config = dict(
    n_layer=15,
    head_dim=64,
    vocab_size=8192,
    norm_place='out',
    norm_eps=1e-06,
    positions='rope',
    init_std_up=0.0257,
    lr=0.00146,
    grad_clip=1.0,
    schedule='wsd',
    final_lr_fraction=0.0,
    steps=8823,
    dataset='wikipedia_en',
)
Each number is 500 + 50 x the weight over its row's rms, rounded and kept within 0 to 999. Layers, rows and columns count from 0. Numbers have three digits each. The size before them is the row's rms in percent of the matrix's.

# layer 8 MLP gate, 832x320, rms 0.107, rows 156-167, columns 80-159
100:419533512489490506436490530573590518413520378505454531452540453499446537474548514528513545497573478592507449495494466598440474538566522562418546427522595463534564495458526591519461508478399374500520638507517581401557482511464470531525530509
097:382511479511542478586517504606605529524423486532551535467537401422508519430446525454405510425552433499460484442539479515567451467604516463480538479424524577446470531497484594545428431466437458495541456575498516504532580434435430503563513373
094:354407475547582481500530520537626530431512453534534600394514519560445494499536555506498507535476565538517524474504524441481467526548501473511476451525532505475565541512519513515481509582504440468475516506542532511553483531477599534465483453
092:467479477479435517492459535428486445443525438574464495505571580468502566561462581431402487477570515441503534477496521551566441495517533513516560444507429613527511527581455547495406453430584465530449458469532506516466545512511500503389615637
101:543492424535521529492475438489500493428477503482535400443501445478530552522373461497502468549527505551529483486479511515525493543385434524470437516482523446527548571482488513512473554452458500552517617518468554476487468536464560357452490440
097:497501466511481508504447432422483521577470441453532535530507515514405447481468491564501561479462545539541379576496479540569434469470517548471519475449522465491581498525444423514472461519522482528518395532587471508566450543489498454485509528
099:521506519507487513509369495469566561423531546498487500523453470492487490437502467521440461502478502562515445627465577460483368536443504550528525509577449451471475485504519582574503455473512438551458531516539480553573389528482495534527649542
099:495450503507527450499447553474406521502396522565337460468481498512530492541367514480540465498501495554528428476447518524508471463511533500450441525550422502458517530471559480470488618490465485495546492548524531524579551506511500414527419486
098:430447505452514439472589507443481530499512494524495507474500410475511462442443433532576588514498475460520481486538501547453530540495503557516509549514479485491523503478470513607509529451506462440553550529549535516421488509534392492535497503
101:507562603494497503487442412480478552551487455467483534510545515492480511500482415497559475478551459518474483546462501637557545457573458523486492450508466622457580445494501522500496363455595549537599498478643486455540527402444506470512450501
099:489594475447478494502555524508545559507459426519437446531488485424465505442477490483444521482480557440557455532499529582536458548503503532514412466407465501507497518470575508531454444466520440577534553507523562507489563481485490402534465506
103:469529458527617491496555464471529522493529480423515490513597552473515464575503492529521548566612498542530489505587464408521414577520608479557549384492487478426540543539409493577520525448515467490470453585510596482476552435484511405579421529
# layer 8 MLP up, 832x320, rms 0.109, rows 156-167, columns 80-159
097:493542455467501510585471374474442587415514463469530525470467476526531498437497486459609557515600486522433520429415470459482519443528457559535488490450431529462463489548471496504580554536510568492516565557532447528527417482520476567500449552
098:601433528480512530484496488386408574482581496469444512533427540538440503607532449535530559560455589499555514538505519439515565551451481565451396452481448543476479559477493351499481520500613484431445548499428495558474447530530413470469463576
094:450444479562406624468531607454392591470386512541486561464524590422592517564497459535520495393607385555455463499526557501542458497475484537531513444508395508531537561485433497443471523488523553496516523410418600535467479429539552487588479463
091:516480503523501406566433405625503415465540529536508577425450562544479457519484469553556464502477539536489525433494517469456521488547450485519432486441436482444516418582469550544471447573523516570441497517538487503488494440548431536424481519
098:475582631523472531543459459525555441510514447533499494527515506431469416535556566512443493433488415443372462519567478532527497489409447559478412480512578469533441442474530446512474432486482545459529474477558431587577497545569536565485527529
094:520435429507448548524584534527539432554475470501461511502573467524502415487528534486398527446592493499524462457438519468449469518552601421447518455568545489502583434553475504535556465510449513455445518464520564551518468544484539579433590501
103:504442429541505566556481510583490530564640533431514492481429444481474433438579479414467483431418541448487499501435467443444555514575415467456520506600451469448520531541528519537535451456518491524485442571442473389521514498470489484474550532
097:528490478400463497496495604504501462555486505419476554512492465548540419510413440587506398472534448403482458494541437496532495471563483566558473389542475481434506520453476481473510427536414559562545516465522546476456491516518452491467518497
100:437504450492526472486569426549547446495436457499480445446449543531385523489472538571482435647630503485395440513493519445574576510505487568482491469464505462468498494513564469521512553501586503516552433520577597537523520511517606443542526639
098:532559485503528465568519475526486631548458572581487444479461440516441423514509548475500504511523491544439493560539473497388473513412508452479525567543447477525514509523520513538405412504549519462524539576490485361526435417542505537629474417
093:515490496514471573562501518490446491468482515497491469497515587410510449471508495515511459524469485532501424502482596507632510497528500607562471403490560573499486579500491552523498483486534485447489443474477512641575520480561546460484489506
106:476472586437440564483532483466456508421525437531478439501521556613482539476478428473508478488436527550493533588388447517460592533450520474432501504548451501566553451569482457451467515494487554472514495497514446433500350437426597510442631501
# layer 8 MLP down (transposed), 832x320, rms 0.1, rows 156-166, columns 80-159
101:438475492557357523555475513536534415480444555453485497454476549458461483501542430446449473462420558433449482477546417391515397558513459606468534440560515523487583473588555417462497468472471490463496481343562537421524588574446572527510558537
095:521450505514453429544581513417628508528465446451504517475500408423541513470463524540426485496553530473551563582478408530501440483491488468508511540468552522570581539472527469462542498562599493535496497506426389521486604500488481512564510414
103:486518515437534407529501475355518572477538471534494456513453453553509488529518494469472483511446464389574478521480464441404496515516588357499507492543562514434503469489518445534465431363456489556503456558501483493518522378530497563433479544
089:502480473565484494543449473458547544488460486486460521525464519505494488513497580565492454494434510382422458483456481504558478441566456569504587511405577559522554483437481489520512499546486476467470508463499455536471545583402507625493462497
094:509565441477461477582575526448504475484503520516414446367562540568491604443450441549474461545499534404431504484401491455479441513425477502491584489437457518528521577523489484478514494401497490454444484478586548417505434498408464549485540576
103:516622424558545496508446519423502502528479502586450544537489519491521556498468496447563506568503500339529544537456529464494501479409497527429526524435423545506488469465465520476441519413470494417426543453500417475633546571534489643563550514
100:541503490520425437472485551506516493488505554476599552557538537568489529522442548423512458500470475541563566589415443598581417518502495515473476606510575512530598513597505463480376563478488499523563466480465443474444523495484466482525525546
093:541523512489478483448465474492492571469534577494511475503466491510479493530574446493533533494462479504539498534516476488522571594551519523515525540497474525613621550448493412516390629555513500506523524397456481522524497501511527500528496508
101:533457506462409537452451521503555470483549518594478488613458473577428421432537407509477417401483505455430498515542502434438480376499359605502401505493479446416554582576478511481505464470541485556471591559536515415483503564547456465510466525
099:394423590496494446482465492497525339403525406442405568434511505538463460539554480485537452496518451468447517462421490490471442494528581443544459417526517519461495528485511501439502490535503503404489477468472500524552515497520417554433422497
098:417427523327515523445513476508544476606608476526446528488498516557438537497493438434486447444530602536403492552493506504605467558516483508524391517579540404459482525549519527483515491551489514481513492525509448396481543531495477437502526561